python train.py --num_attention_heads=5 --head_dim=64 --vocab_size=2433 --positions="rope" --qk_norm=false --init="uniform" --init_std_down=0.0 --beta2=0.99 --lr_head=0.0104 --max_grad_norm=1.0 --max_steps=3775 --dataset="wikipedia_en"
Each number is 128 + 32 x the weight over the matrix's rms, rounded and kept within 0 to 255. Layers, rows and columns count from 0.

# layer 7 MLP up, 640x320, rms 0.0844, rows 456-490, columns 0-63
[[177  96  64  74 123 132 166 116 142 152 107  79 130  80  98 106 130 197 139  86 171  95 135  87 172 162 117 142 137 116 125 106  58 122 127  98  85 127 143 129  84 108 132 144 121 123 117 164  86 116 131  39  94 127 143 107 186 144 148 147  93  95 192 162]
 [ 89 111 116  83  61 105  71 127 161 168 150 102 119 152 125  98  97 175 125 114 169 137 138 127 135 114 101 125 189 106  97 130 101 123 151 116 156 142 122 150 180  59 139 152 145  94  78 137 116 134 117 111  98 172  91 107 135 128 186  74 110 126 183  98]
 [145 159 105 154 111  86  98  91  86 115 151 116 128 130 154 119 158  93  99 126 129 191 143  69 109 163 143 105  89 162 136 100 137  92 131 123 111 149  97 117 100 138 172 162 138 118 147 158 114 193 125 142 147 137 116 146 150 132 125  86  90 119 143 145]
 [168 129  86 165 137 116 123 118 152 168 142 136 164  85 158  71 103  43 207 158 117 117  96 131 132 135 131 140 118  84 116 170 200 116  40 146 153 114 110 130 122 142 107  55 130 159 142 138 156 128 127 128  90 150 123 102  74  60 131  83  66  74  84 140]
 [ 85  88  95  45 144 134 163 130 128  76  96 105 150 144 175 113  75 127 130 132 142  91 192 170 116  68 121 142 138  93  79 120 151  96  85  92 159 116 121 151 103 131  97 123  97  80 175 147 154 145 164 172  95 150 143 138 108 100  75 124  87 147  85 137]
 [109 175 149  80  70 147 182 135  95 164 103  80 126 101 128  91 115 121 111 131 149 179 138 128 129 107 111 147 116 141  65 119 163 108 130 152 119 157  75 193 142 180  97 111 151  71 122 179 157 153  71 116 135 169  83 173 194  89 138 104 154 100 136 140]
 [181  97 153  93 113 194 165 143 117 143 110 154 136 142 211 128 107 156 118 122 142 106 119 142 155 130 125 163 108 116 164 149 163 112 182 103 170 166 123 120 150 162  97 142 112 162  95 131 102  66  67 120 157 125 167 107 138 151 175  74 153  85 101 175]
 [137 122 131 162 107 140 125  96 108  86  80 102 122 182 114 148 149 136 164 160 124  99 144 112 176 167 113 140 132 137 121 100 126 138 138 160 123 138 134 143 126  85 148 195 101 121 142 159 136 157 171 147 142 114 154 135 144 166 125  78 132 143 107 125]
 [156 150 117 106  98 135 106 122 105 136 155  79 102  83 108 140 136 136 144 116 146 105 142  72 138 108 132 162 153 126 135 187 137  96 146 138 152 128 113 119  63 117 131 108 146 141 127 156 172  89 143 118 101 157 141 134  81 165  98 148  76 129 127  61]
 [134 108  97 171 118 177 105  47 140 112 127 117 110  75 100 122 160 105 182 168 109 154 118 159 200 126 114 111 106 124  81 130 104 185 129 105 154 163  80 132 168  78 173 183  54  79 135  62  85 105 104 216 175  84  63 117 152 101  56 161 132 114  64  73]
 [146 173  56 119 159 157 144 129 167 108 123  93 133 168 135 136 132  60 107 152  72 150 123 141 121 121 191 152 176 159 167 176 143 110 178 106 142 133 163 113 145 103 116  92 131 104 182 178  91 175 144  79 180 170 165  79 106 103 123 146 114 136 117 158]
 [151 136 130  91 148 138 125 122 136 100 112  78 145 108 189 119  93 205 168 156  98 164  29  92  90 129 122 101 132 164 138 108 135 147 169 170 148 143 154 114 178 124 138 135 145 142 139 173  44 107 144  89 128  96 139  97 175  94 130 142 149 121 124 120]
 [109 120 126 119 142 125 120 144 156 186 145 132  99 147 150  71 123 108 144 157 136 133 128 174 149 116 174 102 103 133 142 123 131 145  91 121 123 119 151 148 107 181 130 152  96 190 127 163  71  85 139 163 107  43  72 105 125 148 121  83  87 136 139  82]
 [ 87  96 106 104  83 168 143 157 139  74 137  84 158 140  61 160 155 105 148 101 201 141 123 140 164  84  42 108 100 153 106 117 172 118   8 164 147 127 121 131 191 154 117 108 160 130  38 100 129 146   8 107 174 133 133 147 152 160 150 159 144 147 102  93]
 [149 143 132 113 200 135 133 138 132 127 114 123 162 154 129 111 120 147 159 196 174 108 124 158  89 109 135 145 156 104 123 136 180  87 114 146 100 108 140 154  78 152 102 206  70 131 123 112 108  83 125 100 118  72 147 114 112 179 112  85 176 145 152 195]
 [ 71  70 167 142  87 104 178 174 131 165 114 150 120 112 143 128  76 143 141 127  66 119 120 123 130  82 151 180 156 132 123 173 122 114  94 158  52 143  94  63 107 160 137  90 105 142 101 137 171 109 144 112 133  66 101 118 117 159 202 133 111 119 133 174]
 [152 123  72  91  76 136 105 132 149 131 101 112 142  95 109 145 164 106  99 116 157 102 137 142  93  80 138  98  79 129 126 120 155 196 136 110 157 113 135 200 168 104 166  96 108 157 110 152 196 160 153 128  61  87 119  91 139 155  63  95 154 115  98 162]
 [108 124  88 119 150 111 141 136  73  83 214 142 128  78  99  85 164 191 118 110 101 185  99 137 126 114 138 150 124 123 120 114 127 113 102  80  62  73 110 147 142 139 120 115 105 113 155 112  95  90 134 127 170 131 165 124 125  81 173 161  83 152 137 124]
 [187 156 110 154 115 153 178 162 144 157 194  76 101 166 103 159  93 149  96 118 188 103 124 160 126 136 139 167 147 141 193 119 113 123 103  25 138 176 116 152 165 116  62 109  94 115 103 154 136 112 173 105 174  86 143 141  98 131  67 116 120  94 128 121]
 [125 160 123 141 160  83 101  62  84 119 135 124 153  60 160 156 160  71 133 116 157 151 135 108 138 143 125 139 153 115 137 168 154 182 133 112 127 120 141 107 150  96  69  91 123 143 121 146 119 106 138 161  84 137 119 117 108 111 110  85  66 102  79 199]
 [144 126  93  92 128 114 148 162 137 104 106 130 103 100 153 131 102 128 153 138  51 169 111 167 169 139  94 135  89  94 110 140 165 112 156 120 119 146 133 171 126 156 145 117 195 131 131 124 133  88 183 193 115 124  87 164 105 117 150 132  97 151  87 165]
 [ 43 184 157 177 173  87 115 112 104 113 125 168  73 162 104 117 166  69  80 111 171  85  58 165 146 136 147 150 113 127  77  94 155 151 135 136 101 164 118 191 107 151  92  80 174 146 125 107 172 151 148 158  85 133  82 128 144  22  99  90 133 159 156  66]
 [ 80 139 149  57  80 180 162  77 146 101 167 137  59 145  70 121  85 115  75 156  96 126 102 119 134 192 196 166 116 166  94 116 108 102 184 105 121 177 139 125 149 143  80 127 127 136  95 119 136 155 144  64 148 105 113 165 145  95 108 150  37 134 140 136]
 [130 133 124 124 120 176 154 147  89 122 134 143 130 116 106 119 119 107 156 168 144 146 156 100  94  86 141 127 116  97 168 121 110 115  74  76 105 161 120 124 165 130 115  93 133 137 140  87 182  82  92  97 154 106 133 130  89 110 183  61 158  90 183  83]
 [156 126 145 141 131 114 125 103  91 143 109 126 102 111 107 130 143 143  47 111 106 123 122 154 147 102 133  82  90 141 116  57 135 140  79  97 168 122 163 119  39 115 128 152 100 140  74 116 106 148 111  88  85 117 127 148  89 123 154 184 163 170 114 130]
 [149 205  92 143 105 141 141 138 113 124 120  82 114 173 109 133 111 134 169 133  86 137  80 128 115 146 139 139 166 172  87  86 149 107  85 112 106 189 156  66 173 124 140 133 139  97 155 139 120 123  99 124 158 117 125 184 112 188 198 151  90 132 156 135]
 [168  79 164 116 133 123 102 177 104  75 108 118 170  89 108  88 124 153 152 149 189  85 125 137 154 108 105 114 184 127  96 108  99  79 101 133  71 172 156  72 181 102 123 161 162 144 165 133 144  99 123 131 187 131 105 154  81 179 146 135 111 179 122 130]
 [127 106  76 130 128 187 185 175 104 130 231 146 159 165 124 130 143 107 116 115 167 117  55 158 129  66 123 169 175 102 190 157 126 174 147 110 126 149 177 165 179  83  84  89  77 145 135 142 168  95 101  93 150 143  74 135 101 102 113 151 158 121 158 168]
 [ 99  69 146  90 105  94 107 180 121 135 190  86 149 136 145 135 103 122 127 179 121  94 115 153 130 140 185 139 152  92 132 172 159 145 191 123 131 141 138 159  81 157 149 148 171 102 122  91 116 146 122 149 128 114  88 195  79 119 139 175 107 102 166 160]
 [156 169 169 120 152 125 151 146  85 134 143 144 116 127 120 157 124 155 116 141 145 105  89  76 128  65 137 206 143 184 131 141  85 155  85 100  85 108 140 119 103 148 128 146 138 133  61 171 128 118 105  98 149 115  94 143 113 110  99 105 190 127  80 183]
 [176 101 110  98  84  81 164 155 119 144  68 113 129 112 170 126 122  95 106 104 100 112 129 144 127  87 111 170 175 128 116  89 163 155 152 125 109 138 136 100 144 177 190 126 154 116 101 112 182 172  93 146  56 118  85 112 143 117  96 127 144  75 216 156]
 [133 114 131  64 113 162  89 167  86 143 115 136 117 125 194 101 118 122 132 138 102 129 112 103 111  98 157 121 118 137 128  65 112  73 159 132 103 185 156 159 136 142 114 104 164 117 130 155 143 130 180 128 152 122 122 153 178 169 122 174 113 130 151 102]
 [ 91 168 140 139 112 142 177 140 122 169 116 165 105 106  96 103 105 151 149  88 185 111 144 125  95 175 110 101 165 193 137 106 150 132 112 113 146 124 187 133  70 140 129 136 137 120 163  96 167 156 134 146 126 147 122 105 147 123 189 124 135 143 145 170]
 [ 78 107 155 144 120  95 173 150  90 173 114 146 107 177  85  93 147  77 111 149 145 113 137  90 139 141 116 165 109  93 133  92 156 120 132 147 101 197 134 190 103 151 141 126 133 121 125 145 245  95 139 107 179 135 173 122  47 109 125 110 186 105 109 130]
 [145 183 130 162 148 125 129 150 151 106  77 193 126 172 185 176  77  81 118  80 123  63  95 128 146 106 185 120 131 151 105 161 168 216 139 125  81 130 109 160  67  93 122 163 147 135  83 140  87 109 153  55  91 126  72 181 124 169 100 134 187 176 129  38]]
# layer 7 MLP down (transposed), 640x320, rms 0.0687, rows 456-490, columns 0-63
[[141 187 143 120  81 112 141 119 129  82  92  73  99 180 143 155 124 133 145  98 109 181 144 119 199 100 143  73 174 134  96 149 138 161  93 142 144  97  86 202 197 125  77  86  98 122 187 153 135 133 151  41  60  91 116  98 103 145 108  90 121  91 167 123]
 [120  85 147 159 144 148  76 127 109  61 136 159 141 108 104 183 133 124  76 108 141 139  97 102 132 142 169 158  97 114 142 187  88 126 162 116 104  96  96 115 141 107 100 126 109 101 155 173 148 155 154 152 161 155 138  77  91 110 151 108 106 105 115 155]
 [113 171 126 114 118  95 152 118  40 145 119 105 144 101 152 104 114 111 155 119 125  85  98 124 132 178 128 119 137 113 178 146 117 154 140 159 107  85 159 173 128 129 106 143 158 122  38 157 164 109 133 108 153 129 175 109 104 157 135 146 131  94 107 135]
 [188 152  80 127 137 117 140 161 103  95  77 126 112  98 167 118 115 109 213 126  99 125 126 163 116  99 139 173 145 146 125 175 127  33 157 157 118 128  86 180 111 127 110 109  99 125 129 190 110 190 113 148  89 175 177 130 115 168 110  49 121 114 139 119]
 [112 117  98 135  75 114 155 101  95  93 170 139 142  97 158 104 141 166 124 131  61 107 119 187  68 101  62 147  85 120  84 115 113 117  68 123 142 145 152 113 125 153 177 149 158  74 151 142 147 137 118 129 106  93 161  97  92 109 147 105 148 140  65 144]
 [124 119 137  99 148  62  68  86 123  93 122 186 151 163 145 169 105 139 150 105 182 134 149 160 147 105 139 114  94  93 141 107 115 112 128 129  71 144 125  99 142 165 147 124 127 138 169 105 125 136 176 119 111 135 127  86 102 145 156 162 133 174 139  49]
 [114 143 154 139 133 121 172 160 111 121 125 112 131  91 131 156 104 106 130 156 110 127 123 160 131 138 200  92 130 141  92 189 116 143 107 145 130 104 134 127  71 183 137  67 159 120 204 131 165 178 160 122 141  65 108 131 184  79 138 105  76 100  62 170]
 [152 161  34 125 128 138 165 156 157 136 118 115  86  86 108 132  92 141 119  62 112 136 121 105 135 117 158 102 124 110 113 145 161  80  99  93  48 165 143 118  86 120  69  79 114 154 144 120 140  63 103 162 116 111 109 114 154 104 135  90  90 104  97 108]
 [137 121 130 119 119 134 119 109 105  55 107  59  85  99 106 110 132 107 139 151 176 145  70  92 132  99 136 159 149 178 114 134 129 173 112 116 134 124 140 148 121 102 135 191 127  84 148 116 167 194 188 109 164 168  73 131 111 123 128 156 109 115 146 105]
 [174 105 156  92 119 165  98  88 141 131 142  24 108 100 144 105 140 148 166 162 176 145 128 108 120 154 146 130 146 165 148 137 115  71 123  60 129  96 135 193 154 116 126 155 151  80 176 120 102 112 102 102 127 118 207 126  74 153 146 122 138 137 199 146]
 [118 110 117 132 121  76 166  90  73 181 172 125 102 111 187  98  41 181 123 165 118 100 173 125 203 130 184 197 163 165 111 128 145 172 110 110 107 153  65 134 144  80 162 119 111 173  80 121 139  78  97 131 116 131 169 146 187 120 142 123 111  46 168 194]
 [210 115 138 129  95 157 157 169 106 178 111 175 151 105 181 127 105 129 125 193 108  94 177  62 132 102 176 129 140 129 114 142 141 124 150  98 174  87 115 123  79 126  96 128 178 142 156 108 118 105 182 166  82 165 111 165 144 132 123  72 163 145 171 131]
 [137 160 137  60  92 204 160  44  56 144 140 184 144 132 130 112  90 143 114 113 134  90 152 101 163 150 111 138 110 128 132  86 116  60 107 157 121 203 144  96 116 131  68 133  96 146 235 139 117  97 139 127  96 119  59  91 111  87 115 112 134 123 189  59]
 [128  88 142 121 123  93 121 158 102  96 120 108 135 158 165 126 132 137 104 132  84 184 151 126 111 137 114  90  68 122 100 159 174 105  80 166 144 155 115 155 148  89 115 134 116 126 161 210 191 115 112  68 149 123 115 132 186 114 114 125 148 102 163 138]
 [104 164 144 163  86 138 161 151 142 149 133 101 113 127 165 114 127  99 112 131 109 142 149 143 137 164 115 143 152 139  93 127  96 145  78  63  91 129 142 146 119 114 143 135 141 117  96 124 100 128 121 113 137 111 220 119 117 100 137  86  85 177 132  70]
 [190 186 129 200 166 137 171  62 115 115 120 145  84 180 146  64 180 116 134 150 170 214 115 149 154 121 106 146  80 109  90 126 113 144 174  88 115 125 166 162 174 100 117 116 117 113 178 153 168 145 114 120 126 111 137 166 140 165 145  87 176 160  85  70]
 [ 97  89 134 137  41 120 187 124 176 163 136  83 124 133 167 133 129 151 159 116 155 135 134 112 123 118 145 127 151  82 142 149 150  89 150 102 155 185 153 150  87  95  96 143 166  95 186 143 180 108  73 129 112 111 146 113 106 128  87 217  48  96 153 103]
 [110 135 149 108 144 143 104 121  83 184 133 116 166 174  74 103 129  95 125 129 162  82  60 108  53 126 107 131  88 164 116 109  66 151 141  81 129 150 102 132 117 169 148 120 144 135 152 139 117 144 144 131 121 146  78 188 117 141 113  98 158  81 137 140]
 [105 167 111 183 136 142 123 106 116 117 113 124  99 104 115 185  97 166 119 155 125 129 154 114  73 119 121 105 183 137 175 116 138 165  97  64 113 212 116 192  79 121  80 115 101 117 142 159  83 132 121 119 183 160  96 131 132 159 162 148 130 119 172 119]
 [112  76  88 149 152 157 153 126  82  89 147  64 117 139 129 109 159  77 117 124 202 140 164 101 108 132 106 162 179 122 108 105 153 147 149 103 127 123 140 120 112  98 116 118  88 180 135  79 122 113 124 179 141 167 142 130 154 133 141 203 108 128  88  75]
 [ 52 126 101 135 114 195 105 176 126 104 174  97 126 112 168 161 109 191 151 111 132 131 144 114 116 143 122 118 171 125 177 126 179 127 130 163 111 111  76 124 140 101 177 155  62 136 158 126 174 170 111 127 136  85 137  79 122 133 178  62  57 101 116  72]
 [147 112 148 156  81 134 124 119 194 140 125  97 129 126 158 128 173 146 148 142  97  94 161  91 165  88  98 133 159 114  87 150 125 164  71 164 193 120 110 155 146 126  78 161 120 149  61  98 120 128 140 125 150 100 169 112  72 150 147  94 137 198 128 137]
 [145 101  94 237  75 109 144 149  69 103 126 135 122 176 115 134  81 108 127 131  49 108 100 140 164 188 162 125 112 131 112  67  75 142 100 175 138 172 150  87 107 221  93  74 103 216 125 119  99 165 137 103  94  84 135 146 151 132 135 111 106 168  99  67]
 [106  88 171 134 137  82 175 126 126 100 132 134 166 126 188 153 121 121 183 127  97 179 140 105 159 148 136 100 141 201 110 159 213  61 133 166 184 131 165 199 162 112 135 151 183 169  99 117 143 201 127 133 155 145 155 171 175 155 111 120 142 129  85 112]
 [122 121 109 152 164  76 127 157  47   2 126 118 131 101 101 189 105 189 129 101 109 182  82 130 144 145 163 127 144 147 126 130 176  63 143 114 167 159 143 104 147  57 119 144 172 115 139 140 148 123 141 129 143 127  53 122 167 112 114 112 113 143 107 144]
 [192  99 128  71 120 114 214 101 160  77 117 119  76  52 100 137 148 106  93 177 115 112 115 161 189 127 176 108 200 134  44 178 110 178 116 128 106 185 133 141 106 145 190 131 164 129 151 177  97 107 132 101 148 204 134 138 129 195 143 104 130 130 118  96]
 [121  91 179 141 151 157 163 122 108 104 150 155 146 121 164 139 108 187 105 127 130  83 110 157  83 125 122  78 153 110 151 122  91 163 170  84 167 113 146 164 144 153 114 126  76 150 106 143  61 141 105 167 136 113  95 181 114 130 120  75 101  94  57  98]
 [136 183 132 150 205 174 117 189 129 125 155  86 138 125 125 143 104 118 154 108 160 193  94 150 122 137 133 147 118 161 175 196 131 144 114 154 206  96 135 145 179 116 148  64 150 141  85  89  87 153 210 119  93 141 143 202  86 129  84 167 125 130 113 119]
 [ 98 169  94 114 129 123  76 166  56 137 162 135 200 148 143 107 136 153 133 110  71 110 142 106 141 125 129 122 138 109  62 155 117  83  78 139 177 112 116 152 190 100 149 136 166 115 104 128 108 149 110 134 117 158 121 117 138  67 123 180 138  46 138 158]
 [136  83 116 127 128 163  98 139 157 135 119  85 140 117 111  54 155  60 175 145 156  64 169  71 121 134 134 144 104  98 132 135 159 136 192 152 187 154 133  97 169 142 116 152 201 110 102 135 163 150 109 107 158 129  98 134 123 102 137 167 141 134 152 122]
 [ 86 126 160 137 154 127 136  77  61  98  48 114 161  91 120 185 101 106 117 110 118 149 116 134 179 159 113 139 127  87  81 186 127 164 157  98 134 128 122 124 150 105 129 148  80  96 164 135 110 187 117 148 148 128 139 109 146 156  58 199 125 142  85  97]
 [146 104 168 106 188 150 162  69 142 149 131 120  87 141 103 102 103 147 144 103 166 121 126  96  82 153 117 172 162 147 127  78 119  64 139 125 117 149 161 153 127 160 153  95 119 130 117 176 162 126 136 118 151 140  99 122 132 123 133 175 135 134 146 185]
 [183 154 134 167 113 157  71  86 127 112 122 161 145 122  73 109  86 118 180 170 108 142 158 150 120 122 119 165 128 108 143  95 132 137 140 176 184  94 171 101  84 103  56  88 142 176  61  97  85 144  61 158 143  82 204 128 125 165 115  85 124 128 127 178]
 [ 80  81 154 151 131 128 146 110 128 144 153 131 150  99 128 109 173 167 110 122 108 112 157 113 137 121 158 179 124 160 115 115 104  99 104 112 136 125 118 136 160  96 130 119 161 123  91  69  96 151 113 132  91  80  91 167 129 164 166 158  91  94  99 128]
 [152 213 143 174 122 119  71 120 118 113 127 108 123 107 159  57 101 110 123 116  92  66 160 145 152 139 175  43 106 134 121  75 191 166 150 157  83 125 102 192 110 137 173 133 180 130  95 127 117 138 119 130  98 161 118 124  99 112 100  85  89 116  83  81]]
# layer 7 MLP gate, 640x320, rms 0.0809, rows 457-491, columns 0-63
[[137  94  89  79 204 126 162 147 145 140  86  92 127 135 155 114 138 101 147 105  89  91 131 129 141 194  89  80 124 112 128 137 151 174 110 175 133 110  87 121 143 108 159 150 142 105 193 119 169 111 201 190 144 153  91 157 147 132 108 130 103 132 127 126]
 [117 181 130 132 136 141 138 145 132 117 134 114 131 159 116 123 131 119 187 147 124  59  63 132 129 147  94 112 147 128 101 160 129 100 198 160  70 115  81 110 146 137 165 140  97 141 116  72 123 136 133 105 117 135  79 168 105 123 165 149 155 117 124 110]
 [132 145 133 149  26  70 150 113  70 183 115 134  83 114 146 111  90 147 105 129 106 106  84 153 143 149  97 151 111  85 141 173 208 164  83 157 143 131 115  69 122 218 138  67 155 133 151  94 135 138  89 148 129 110  93  60  60 104 109 125  98 147 126 134]
 [ 79 124 164 181 105 137 178 115 135 111 113 110 177 118 137 115  96 133 115 121 106  64 121 131 159  79 114 120  95  96 128 153 127 139  92 144 164 100 137 113  35  86  99 142 139  69 132 105 145 146 123 169 119  86 175 125  85  99 117 130 111 135 156 127]
 [165 118 152 125 137 117 154 171 107  69 123  54 117 109  92 151 159  35 126 122 164 106 144 123 168 100 131  90 123  85  70 154 153 148 160 176 145  99  89 169 137 116 164 109  77  74  83 139 135  86  86 102 131 143 118 170 110 131 117 154 118 137 182 117]
 [140  96 144 144 111 120 139 126 125 119 105 149 138 112 151 141  90 169 116 119 134  96 153  87 173 100 137 113  81 108 152 163  95 107  55  92 131 108  87 168 135 158 177 113 118 165 143 141 133 152 150 133  87 150 165  91 183 147 112 108  94 134 195 139]
 [107 150 137 214 130 118 145 135 138 142 125 188 158 112 131 168  98 177 105 159 114 169 129 108  99 102  71 144 139 141 103 145 151 142 148 113 173 135 139  99 107 156 102 162 142 131 169  83 115  95 178 126 130 153  82 117 160  85 143 178 124 110 137 157]
 [150  80 112 171 102 102 196 125  56 140 104  74 126 111 151 132  94  86 158 114  54 101 119 127 108  80 137 126 154 151 124  97 126 103 110 156 127 110 113 135 140 131 140 109 150 195  80 155 153  60 175 146 144 159  92 106 130 125 168 123 100 175 116 166]
 [131 107 136 116 108 151 102 125 133 134  54 155 181  72 126 165 144 146 105 160  96 119 119 129 101 160 135  74 110 130 102 179 121  96 132  78 151 101  58 106 147  72 100 163 133 119 111  91 157 114  88  96 108  91 118 102 113 160 139 135 163 164 165 124]
 [138 110 110 104 129 134 138  84  79 121 148 112 153 117  79 127 189 133 113 204 105 110  64 102 189  63 157 170  65 194 127 137 111 122 110 134 111 143 135  54 131 115 108 110 176  81 114 174 107 112 135 140 127 154 134 152 154 227 104 117 108 122 132 149]
 [129 134  87 116  95  66  76 102 122 144  92 163  98 127 185 117 112 145 111 104 148 160  84 111 132 208  94  51 120 171  99 146 204 162 139 156 152 164  84 111 120 107 189  69 100 115 191 138 127 131 101 122 120 126  94 121 103 116  85 132  93  80 195 104]
 [159 142 144 167 126  43 116 116 157 103  91 104 168 148 107 161  59 184 142 157 119 134  94 102 152 118 164 144 109 108 179 119  40 123 167 155 108  92 110 166  89 146  89  80  76 119 142 143 127 125  68 119 130 148  94 135 135 136 153  44 113  99 126 138]
 [234 142 195 141 116  82 103 154 100 196  91 230 118  96 181 106  96 146 107  75 122 122 127 116 107 101 133 155  65 124 143 110 122 160 210 147  97  96 127 187 105 161 144 143 150 160 119 114 129 108 127 162 157 130 137  98 102 182 102 143 113 119 110 166]
 [110 174  88 150 141  64  86 161  98 184 104 134 154 150 129 124 122 148 124 144 176 118  98 162 125 124 107  33 153 150 165 107 125 111 191 138  68 187 175 107 121 122 136  93 189 106 182 124 139 143 129 163 138 100 128  87 117 142 148 123 176 117  91 171]
 [148 113 125 169 119  94 155 140 187 154 103 182 100  91 129 108 142 153 148 165  91 150 138 144 105 103 105 192  71  73 139 146 141  97 151 124 117 152 145 127 207 176  89 126  92 200 161 137  97 149  94 177 172  99  89 180  84 128 169 106 157 101 122 104]
 [101  98 148 142 142 148 147 161 102 124 153 115 155 110 132 103 165 164 160 166 160 126 119 169 107 146 114  68 143 110 132  87 110  99 105 157  50 116 167 107 167 121 136 152 153 162 138 130 106 138 156  85  93  77 116 142 101 147 120  59 139 161  98 147]
 [113 120 156 107  93 119  94 160 173  95 177 129 126  61 159 112 122  77 124  95 190 121 161 190 178  66  67  72 126 125  98  84 180 100 111 114 126 113 115 104 114 125 136 118  71 154 106 110 132  79  60 170 130 203 160 175 165 166 125  98 174  88 110 169]
 [101 130 188  71 129 136 143 145 103 114  60 171 110 141 131  73 123 140 169 105 120  94 139  98 185 140 155  95 146 148  81 128 112  49 200 151 176  63  65  89  51 153 120 147 164 190 121 154  76 177  70  96  90 135 104 110  90 121 131 121 152 170  99 125]
 [ 95 113  78 159 189 141 129  81 118 131  83  96 100 131 106 118 150 142 148 123  65  92 196 132 120  86 165 136 133  69 116 172 130 149 109 140 163  92  77 158 144 107 118 137 118  89 168 131 135 100 119 136  94 134 169 119 188  92 121 176  62 173 101 120]
 [138 114 143 122  88 123 122 194  80 115 167 126 134 132  77 119 116 138 155 154 141 127 160 128  23  88  87 177  87 109 102 184 122 147 160 107  83 150 123 211  80 192 172 150 158 187 130 128 195 190  96  85 132 125 178 147 172 105 157  97  95 168 177  57]
 [ 93 145 186 146 114  98 150 145 114 120 158 147 123 118 181  96 140 146 150 103 132 116 107 220  61 154  72 131 158 176  22  90  90 122  97 168 131 115  59 125 159 114  43 119 171 186 139 187 135 130 139 120  73 102 152 158 136 107 113  76 104 191  52 118]
 [134 128 146  18  25 128 116 170 154 192 131 134 158 121  99 137 107 121 145 115  93 122 105 101  81  66 125  99 128 103 118 141 138  99 128  96 147  95  89 134 176  73  74 110 136 167 101  81 110 164 176 117 106  66 102 134 154 138 117 104  98 150 113 147]
 [139 167 109 145 126 131  90 129  79 141 135  82 137 152 124 173  85 167 117 180 120  79 193 141 118 104 116 189 128  95 143  91 123 123 131 114 114 148 108  97 106 128  86 192 131 110 136 184 138 199 173 107 206  91 152 107 123 108  71  86  93 119 104 114]
 [ 84 117 128 124  94 137 121 117 162 194 139 102 143 211 139 129 111 142 159 230 121 201 124 124 138  61 115 145 150  77 130 155 128  91  92 170  98 143 112  99 105 133 149  84 137  58  86 110 103  89 198 144  96 138 112 104 152 163  97 124  90 199 189 116]
 [114 135 166 134 133  98  64 158 122 174 134  97 147 179 140 166  33 211 152 135  84 125 142 136 124 151 164 155 168 134 192  87 180 182 175 146 108 110 151 127 131 152 200 160 169 186 133  92 178 142 123 140  84 144 118  59 110 115 108 113 136 143 132 143]
 [127 118 151 120 136 105 137  94  48 185  67 111 173 218 111 116 145  93 147 164  62 142 126  90 121 143 125 173  89 152  94 106 134 163  98 152 124  73 110 139 163  96 191 127 148  62 144 162 110 169 113  72 115  94 104 147 108 116  97 123 183 187 141 124]
 [ 94 123 159 106 163 131 105 119  21 174 134 133 125  74  87 149 134 161 194 108 146 123 114 157 146 151 134 142 141 157 108 176  77  64  91 104 142 158 160 150 134 153 130 113 132  78  38 121 114 116 155 118 145 140 111 146 113 108 180  76  98 183 151 159]
 [ 93 175 119 181 141  95 120 184 164 150 110 144 147 135 126 139 101 128 114 116 102 118 112 103 110 127 175 160  32 132  76 117 105 166 138 158 179 141 130 121  83 112 156  88 128 150 129  96 138  99 118 161 103 123 193 151 114 172 117 119 107 152 151 109]
 [114 145 126 113 138 140 192 104  88 127  63 114 125 111 141 127 130 128 111 148 132 157 112 148 128 131  74 128 208 101  73 146 124 160 122 146  90 100 133 165 171  77  98 118  93 120 148 126 128 136 150 132  90 143 167 125 115 143 161 143 118 139 107 101]
 [ 90 165  75 105 139 127 141 123 117 171  68 132 120 170  94 194 116 159 177  79  81 159 169 111 159 165  94  96 104 143  86 155  74 136 169 112 100 156 140 184 153 122 163  90 122 157 120 127 163 161 148  98 135 131 124  90 116 162 101 154 162 102  69  84]
 [137 138 141 142 142 160 168 136 136 149 109 144  71 100 124 124 122 152  96 153 167 110  89 123 129 137  92 161 144 142 119 108 115  85 178 142 108 130 117 111 120 129 141 157 114 125 122 159 149 134 120 156 189 141 137  91  81  96 108 149 173 109 109 164]
 [ 94  65 174 145 154 123 149 182  92 130 114 103 118 119  72 127 117 105 107 113 156  92 101 107  99  87 151  90 110 108 102 105  98 149  99 136 187  97 163 201 132 105  89 138  97 108  91 116 211 156 129 110 122 163  90 151 121 127 130 150 141 179 117  94]
 [ 41 161 126 176 166 135 151 164 164  79 126 121 150  99 140 155 121 127 105 122  95  63 120 137 121 102 114 143 112  96 141 130 120 183  76 124 137 146 119 219 133 121 147 187 116 176 130 126 122 118 180  89 136 106 104  94 160 171  95 151 106 137 133 148]
 [153 110 126 151 103  52  75 105 127 126  90 170  61  88 113 137 160 195 114 117  93 117 103  89 137 154 148 122 113 109 109 109 114 199 136  83 114 122 128 199 106  51 104 127 163  85 101 113 151 135 126  58 114 124 129 146 129  84 101  90 163 124 106 148]
 [124  90 110 119 154  56 113 134 144 130 147 122 133  81 163 115 156 152 208 169  75  97 111 144  98  97 115 107 124  96 126 116 137 195 151 156 123  48 136 144 125 105 165 146 194  84  60 102 190 142  84 164  87  78  83 113 120 200 145 131 168 132 138 151]]